Each number is 200 + 30 x the weight over its row's rms, rounded and kept within 0 to 999. Layers, rows and columns count from 0. The size before them is the row's rms in percent of the matrix's.

# q: layer 2 attention query, 256x128, rms 0.0873, rows 17-24,80-88, columns 0-127
# k: layer 2 attention key, 128x128, rms 0.0885, rows 16-23, columns 0-127
q80,103,191,188,201,201,237,158,176,176,174,175,207,135,206,170,212,216,178,165,201,188,193,229,210,193,196,231,212,189,203,187,170,222,245,223,145,180,181,256,228,220,211,229,135,212,207,167,225,199,196,224,181,169,205,158,166,231,232,200,175,185,182,191,202,155,194,176,197,186,228,165,176,244,227,201,177,215,165,242,249,241,200,178,222,198,185,143,213,232,222,155,172,144,168,160,145,164,221,141,142,160,171,193,214,207,191,255,162,207,268,199,230,206,247,165,154,257,227,223,153,214,187,183,242,182,192,175,231,177
k16,098,165,219,147,128,197,222,170,208,266,191,161,187,206,197,199,233,218,156,249,164,223,214,205,212,185,223,198,225,221,211,189,218,199,169,172,227,192,151,161,191,228,161,215,201,194,244,251,199,190,223,262,223,153,239,249,196,195,229,193,147,217,214,209,236,216,213,217,200,196,237,219,184,183,181,188,245,230,190,243,227,179,202,212,192,160,219,291,216,185,215,149,190,203,210,173,230,206,182,235,254,166,179,224,193,204,180,254,172,240,144,185,207,125,196,235,181,172,131,176,199,215,198,208,202,221,220,237,182
q17,114,196,241,229,248,261,209,231,143,171,222,194,212,166,176,196,204,188,226,210,191,210,168,216,191,90,233,241,210,181,181,169,174,234,221,170,186,205,245,204,221,218,205,134,223,193,210,248,249,234,225,187,178,144,221,170,181,199,219,188,186,217,280,216,176,195,198,210,201,208,194,164,235,223,242,140,176,168,223,211,226,224,196,221,193,223,220,177,245,214,189,227,189,200,207,183,232,247,238,201,199,204,238,255,224,194,192,215,243,166,233,231,153,165,209,160,143,251,217,193,228,195,183,193,239,213,239,189,209
q81,104,154,240,219,223,209,215,131,149,173,175,205,203,223,213,151,157,210,178,214,203,208,181,204,194,213,223,214,233,177,197,228,247,143,155,227,180,202,188,235,190,215,170,153,194,183,188,235,207,184,262,132,176,187,164,181,180,196,237,215,183,217,145,195,195,215,155,238,217,226,144,173,156,259,190,212,248,210,179,230,206,219,258,157,179,175,208,186,197,210,194,167,183,224,186,220,172,165,188,173,199,235,208,167,215,199,176,170,230,197,178,201,223,234,195,244,205,208,207,152,253,221,168,149,187,260,237,135,156
k17,101,223,213,135,159,227,189,252,174,215,236,214,178,169,220,179,214,170,171,177,201,229,272,221,221,147,248,238,190,196,195,133,156,213,212,230,205,235,213,259,206,178,245,228,167,210,178,254,188,250,196,196,246,108,219,153,174,202,222,184,214,230,194,155,196,178,210,156,214,191,189,169,205,193,217,208,166,210,174,236,183,194,196,225,180,158,216,189,175,175,190,168,193,214,190,219,249,234,191,201,164,168,165,217,205,203,227,248,205,195,172,189,189,178,251,148,174,198,206,164,269,181,197,229,237,194,211,181,245
q18,103,181,168,197,179,170,201,213,188,211,145,181,215,141,153,207,198,227,196,217,181,202,178,244,234,116,174,197,205,215,198,206,215,199,196,234,168,240,167,188,151,221,226,255,171,227,141,192,170,246,240,214,214,222,213,144,251,229,202,157,180,220,176,179,145,183,190,232,222,159,177,167,221,230,249,177,205,187,235,220,220,193,172,183,167,192,250,185,216,210,230,219,158,194,194,159,194,204,153,207,187,256,175,206,169,233,237,179,147,178,162,162,237,120,231,222,245,206,208,225,211,187,166,226,205,220,194,183,170
q82,111,193,201,192,220,138,145,244,173,266,240,194,239,211,216,251,191,161,183,189,167,188,216,169,214,160,210,212,205,209,191,163,187,223,219,214,209,194,188,224,229,207,176,198,199,140,195,223,211,230,176,189,151,202,159,190,174,184,212,159,201,247,179,226,231,204,276,206,197,164,200,199,160,198,197,218,184,219,145,187,176,164,196,237,192,215,256,163,231,216,202,198,191,140,182,202,225,223,246,230,237,175,167,140,203,221,203,240,159,237,173,203,182,152,188,198,220,260,208,231,180,305,179,211,201,152,225,189,187
k18,103,226,225,199,206,240,231,199,161,201,199,259,199,185,272,195,114,210,192,217,183,183,170,116,197,198,182,212,185,210,218,207,230,176,202,173,223,217,209,196,189,244,238,182,152,192,196,208,218,240,209,172,149,186,180,196,231,235,199,226,222,186,203,174,172,287,156,272,169,207,188,234,198,194,206,225,210,225,193,211,174,225,218,248,181,243,209,190,239,179,197,161,189,199,216,171,200,216,210,197,227,198,163,186,192,188,181,226,193,196,250,194,221,286,176,237,190,167,163,193,164,238,200,153,240,269,166,156,200
q19,098,186,229,134,206,179,194,219,211,206,208,182,235,171,214,191,231,202,216,263,228,199,198,204,198,153,206,240,151,135,237,172,236,174,179,208,171,187,216,188,185,181,240,162,222,280,168,214,221,180,187,179,212,210,232,198,216,187,226,197,198,166,215,159,194,276,151,233,246,200,199,217,176,247,223,203,211,245,152,199,279,249,199,245,231,146,170,173,175,203,180,199,233,151,178,155,203,214,174,205,258,170,203,224,196,257,175,153,217,169,164,176,195,203,212,184,203,199,153,205,238,199,173,237,206,213,198,196,229
q83,094,186,162,208,205,220,231,215,195,248,213,213,202,185,213,180,165,209,239,214,238,187,216,187,168,218,193,192,176,161,244,169,184,261,164,200,209,181,229,195,175,190,187,227,181,178,167,173,162,158,233,123,254,198,211,201,182,182,177,217,222,197,144,208,219,131,167,221,162,145,243,267,245,226,182,206,230,212,217,168,201,221,226,228,237,232,173,149,187,267,224,190,220,177,229,209,153,152,191,224,183,143,195,179,196,237,145,227,196,194,181,211,230,168,203,177,168,157,158,246,181,192,174,196,231,204,157,174,167
k19,099,177,218,185,200,219,190,209,171,228,161,224,237,216,165,225,202,156,174,214,224,252,164,252,233,207,190,197,207,228,186,174,239,206,134,275,196,227,234,222,232,198,170,188,214,211,237,215,194,195,150,194,181,136,205,155,241,203,202,188,216,208,171,204,197,237,211,203,224,242,178,235,205,209,213,190,245,170,166,204,220,209,229,176,177,241,212,217,230,194,236,244,186,187,116,189,173,256,205,210,192,273,167,262,195,155,234,185,243,185,191,220,210,243,182,195,226,232,195,216,226,174,138,242,221,189,235,260,194
q20,103,239,231,204,169,121,166,164,205,185,172,246,236,181,163,228,240,158,190,180,187,257,199,196,205,207,205,174,226,181,160,203,191,188,229,195,254,201,128,222,176,171,196,173,171,187,227,192,172,195,219,264,208,210,226,172,187,237,215,189,193,176,247,255,169,203,202,133,201,189,204,201,164,183,204,203,224,267,241,199,184,222,204,248,229,197,193,249,174,200,234,239,193,212,178,195,209,198,219,194,189,180,216,212,151,147,246,235,178,174,240,224,206,167,265,266,199,180,224,206,218,239,260,178,205,182,220,170,166
q84,109,190,206,279,223,232,170,209,152,188,255,205,198,171,210,207,224,202,212,213,201,243,170,217,202,162,216,200,214,211,174,206,147,171,229,212,265,176,178,205,205,227,239,161,203,221,182,230,146,247,244,216,176,198,225,172,190,212,207,151,189,175,235,201,237,189,160,173,172,207,219,137,244,159,202,181,184,190,203,148,226,225,196,239,205,220,234,228,252,179,172,165,216,219,217,242,208,175,237,145,216,178,212,207,173,177,188,258,154,213,172,149,243,219,241,181,257,205,161,218,146,233,211,209,246,221,218,190,156
k20,101,182,143,188,228,193,190,239,250,202,200,205,190,197,214,187,231,182,190,209,193,222,232,234,184,178,177,184,175,196,165,251,137,132,215,235,191,159,200,143,158,130,186,170,195,161,159,163,226,158,251,212,189,230,198,191,210,265,206,227,192,180,230,198,271,243,250,191,151,208,138,193,196,206,141,186,161,205,177,200,186,189,229,235,206,214,177,166,200,204,221,164,217,155,233,113,172,247,166,199,176,208,193,233,217,192,197,205,197,229,213,195,206,218,193,193,155,177,169,177,169,236,198,223,189,240,189,199,180
q21,085,205,163,206,216,200,245,263,144,184,266,215,203,145,204,201,204,215,199,191,235,189,211,221,170,227,193,187,212,189,214,190,260,154,197,189,235,163,217,167,218,228,193,194,216,239,149,186,255,169,147,213,293,197,219,237,234,205,139,258,165,270,169,211,239,177,204,209,243,202,230,201,199,205,166,254,196,243,185,164,223,204,161,205,186,210,228,139,204,178,223,241,204,208,273,220,246,221,217,201,171,184,188,229,208,206,209,197,205,166,209,209,171,147,186,183,156,188,204,191,226,193,190,199,188,221,198,198,236
q85,095,213,199,193,199,190,219,219,196,191,206,165,210,206,238,210,237,174,199,174,157,179,146,197,182,173,162,215,204,220,188,206,139,205,270,213,224,142,222,220,225,212,209,142,265,179,182,206,202,244,212,244,146,153,146,226,169,159,182,181,223,165,198,202,176,203,204,235,205,180,195,183,206,242,187,231,237,126,242,170,132,251,199,249,175,207,201,185,173,217,164,223,211,224,222,230,164,186,189,249,219,215,184,219,188,234,224,188,204,206,212,190,185,222,170,189,141,222,182,153,138,168,244,231,180,221,158,198,249
k21,094,159,213,161,182,202,257,174,216,219,177,186,206,201,198,174,235,215,233,231,275,211,163,169,201,180,167,203,168,205,212,128,179,204,196,147,179,216,150,224,251,246,184,188,229,228,243,187,166,165,162,208,222,217,220,197,233,185,207,217,207,173,194,205,180,252,187,201,211,120,224,201,144,187,136,209,235,219,196,160,192,212,184,137,212,198,226,197,171,187,252,221,241,201,156,248,184,215,205,204,183,178,223,227,181,185,178,198,191,234,243,187,215,201,199,207,171,221,240,195,219,291,198,244,200,229,223,134,188
q22,121,202,181,222,203,185,212,205,218,180,225,264,210,230,188,189,231,251,219,144,214,193,139,143,164,224,214,152,194,203,199,223,160,177,216,163,189,154,171,218,198,206,199,192,186,146,213,225,189,233,206,223,213,226,209,207,173,142,155,195,269,171,176,211,265,224,211,211,143,206,178,214,193,254,197,192,257,172,190,192,156,172,228,190,219,200,211,124,187,168,221,197,250,188,196,181,195,197,252,200,161,224,249,200,231,218,224,197,197,251,202,148,156,132,219,229,155,180,239,190,177,227,231,232,216,205,227,185,203
q86,089,210,192,170,194,194,224,206,173,199,212,205,208,218,184,173,186,255,220,158,145,215,245,128,220,159,143,152,211,175,177,113,194,225,196,222,184,213,206,184,233,162,214,223,225,219,218,183,216,161,169,192,244,199,200,211,200,214,197,191,166,239,178,156,212,156,222,208,178,183,160,190,243,173,250,216,203,158,175,200,232,209,191,204,209,201,238,211,155,213,176,199,259,199,183,178,233,151,219,225,212,207,174,185,145,232,192,238,209,188,159,179,271,192,247,182,272,171,194,191,216,211,168,224,169,251,228,161,262
k22,114,218,217,157,229,230,165,216,222,195,187,201,173,211,185,224,225,215,255,191,185,190,170,226,222,169,215,186,229,191,197,253,241,185,190,213,254,160,190,239,165,211,219,151,190,206,225,171,172,172,253,188,198,231,197,190,204,205,231,162,203,237,210,171,143,250,195,184,279,193,137,237,210,197,190,200,203,144,255,210,216,143,204,228,172,208,178,194,192,215,199,168,195,133,234,195,157,200,144,113,248,222,213,172,248,173,173,186,194,202,194,190,128,221,216,195,149,216,174,184,206,185,195,200,186,148,214,174,216
q23,104,162,118,192,201,247,179,157,240,209,229,199,181,137,168,223,226,233,238,217,165,162,171,209,211,153,202,189,264,171,174,215,205,215,226,212,260,181,251,179,163,181,200,210,163,172,198,145,195,204,162,213,215,231,187,179,197,217,187,241,249,164,198,218,175,144,186,169,146,166,168,188,172,201,146,192,168,178,177,215,241,184,233,184,218,228,214,225,210,227,199,207,158,165,193,160,184,235,196,220,180,197,230,181,184,253,197,188,177,166,211,201,224,228,219,184,227,202,116,207,241,252,192,208,222,155,196,227,233
q87,103,245,163,200,191,143,240,170,265,222,174,175,140,222,199,153,186,195,225,206,198,229,212,198,233,161,212,187,238,167,256,229,204,185,164,256,210,222,165,201,220,208,208,231,213,193,170,209,240,241,166,259,224,189,215,174,181,254,265,168,188,166,172,202,212,204,114,158,223,210,219,156,251,140,157,210,201,246,186,196,197,196,217,172,189,219,214,256,220,183,236,191,192,177,157,200,246,167,197,196,194,162,201,185,228,202,189,136,151,173,211,184,206,250,191,212,175,214,204,205,220,179,176,201,165,190,191,230,202
k23,101,196,145,148,225,214,180,208,195,168,202,208,179,219,176,218,183,203,173,202,209,202,245,225,225,214,229,224,228,235,215,212,183,208,247,154,165,143,233,166,190,193,230,174,219,206,168,218,181,202,183,162,151,159,215,208,218,201,225,203,222,194,184,210,204,138,187,216,212,149,265,221,224,160,226,168,152,244,166,183,182,188,193,242,207,145,194,183,185,139,248,178,266,192,272,161,172,182,206,185,212,221,219,197,223,184,254,157,226,171,221,179,198,198,150,201,233,225,196,173,212,263,220,189,187,171,242,266,153
q24,100,201,176,200,215,136,188,207,155,151,235,190,248,184,184,204,232,203,246,175,174,208,185,221,186,228,206,180,202,172,189,181,146,231,223,195,241,208,196,166,236,173,147,199,207,185,202,235,219,238,198,229,197,175,194,203,212,166,184,241,194,175,201,222,196,205,184,245,201,221,195,186,218,229,211,220,258,125,150,204,157,131,197,216,152,209,165,212,220,205,242,118,180,210,216,204,192,166,195,276,213,163,186,214,167,213,171,234,216,251,220,179,202,266,186,218,202,209,156,246,231,153,199,154,231,216,161,242,230
q88,096,213,205,209,190,165,173,178,194,212,189,220,208,216,156,210,198,193,226,182,237,225,208,197,218,199,189,193,184,178,193,197,181,233,154,215,230,162,222,253,253,187,245,200,208,184,167,205,159,247,197,215,187,210,213,138,221,201,229,242,219,178,223,243,239,227,253,260,202,228,220,253,148,200,227,209,197,241,173,150,185,207,200,236,217,216,222,164,207,255,130,219,246,235,260,207,198,208,235,259,212,204,211,200,170,252,204,200,177,156,169,222,165,125,222,200,183,135,240,181,153,228,231,157,192,188,206,167,178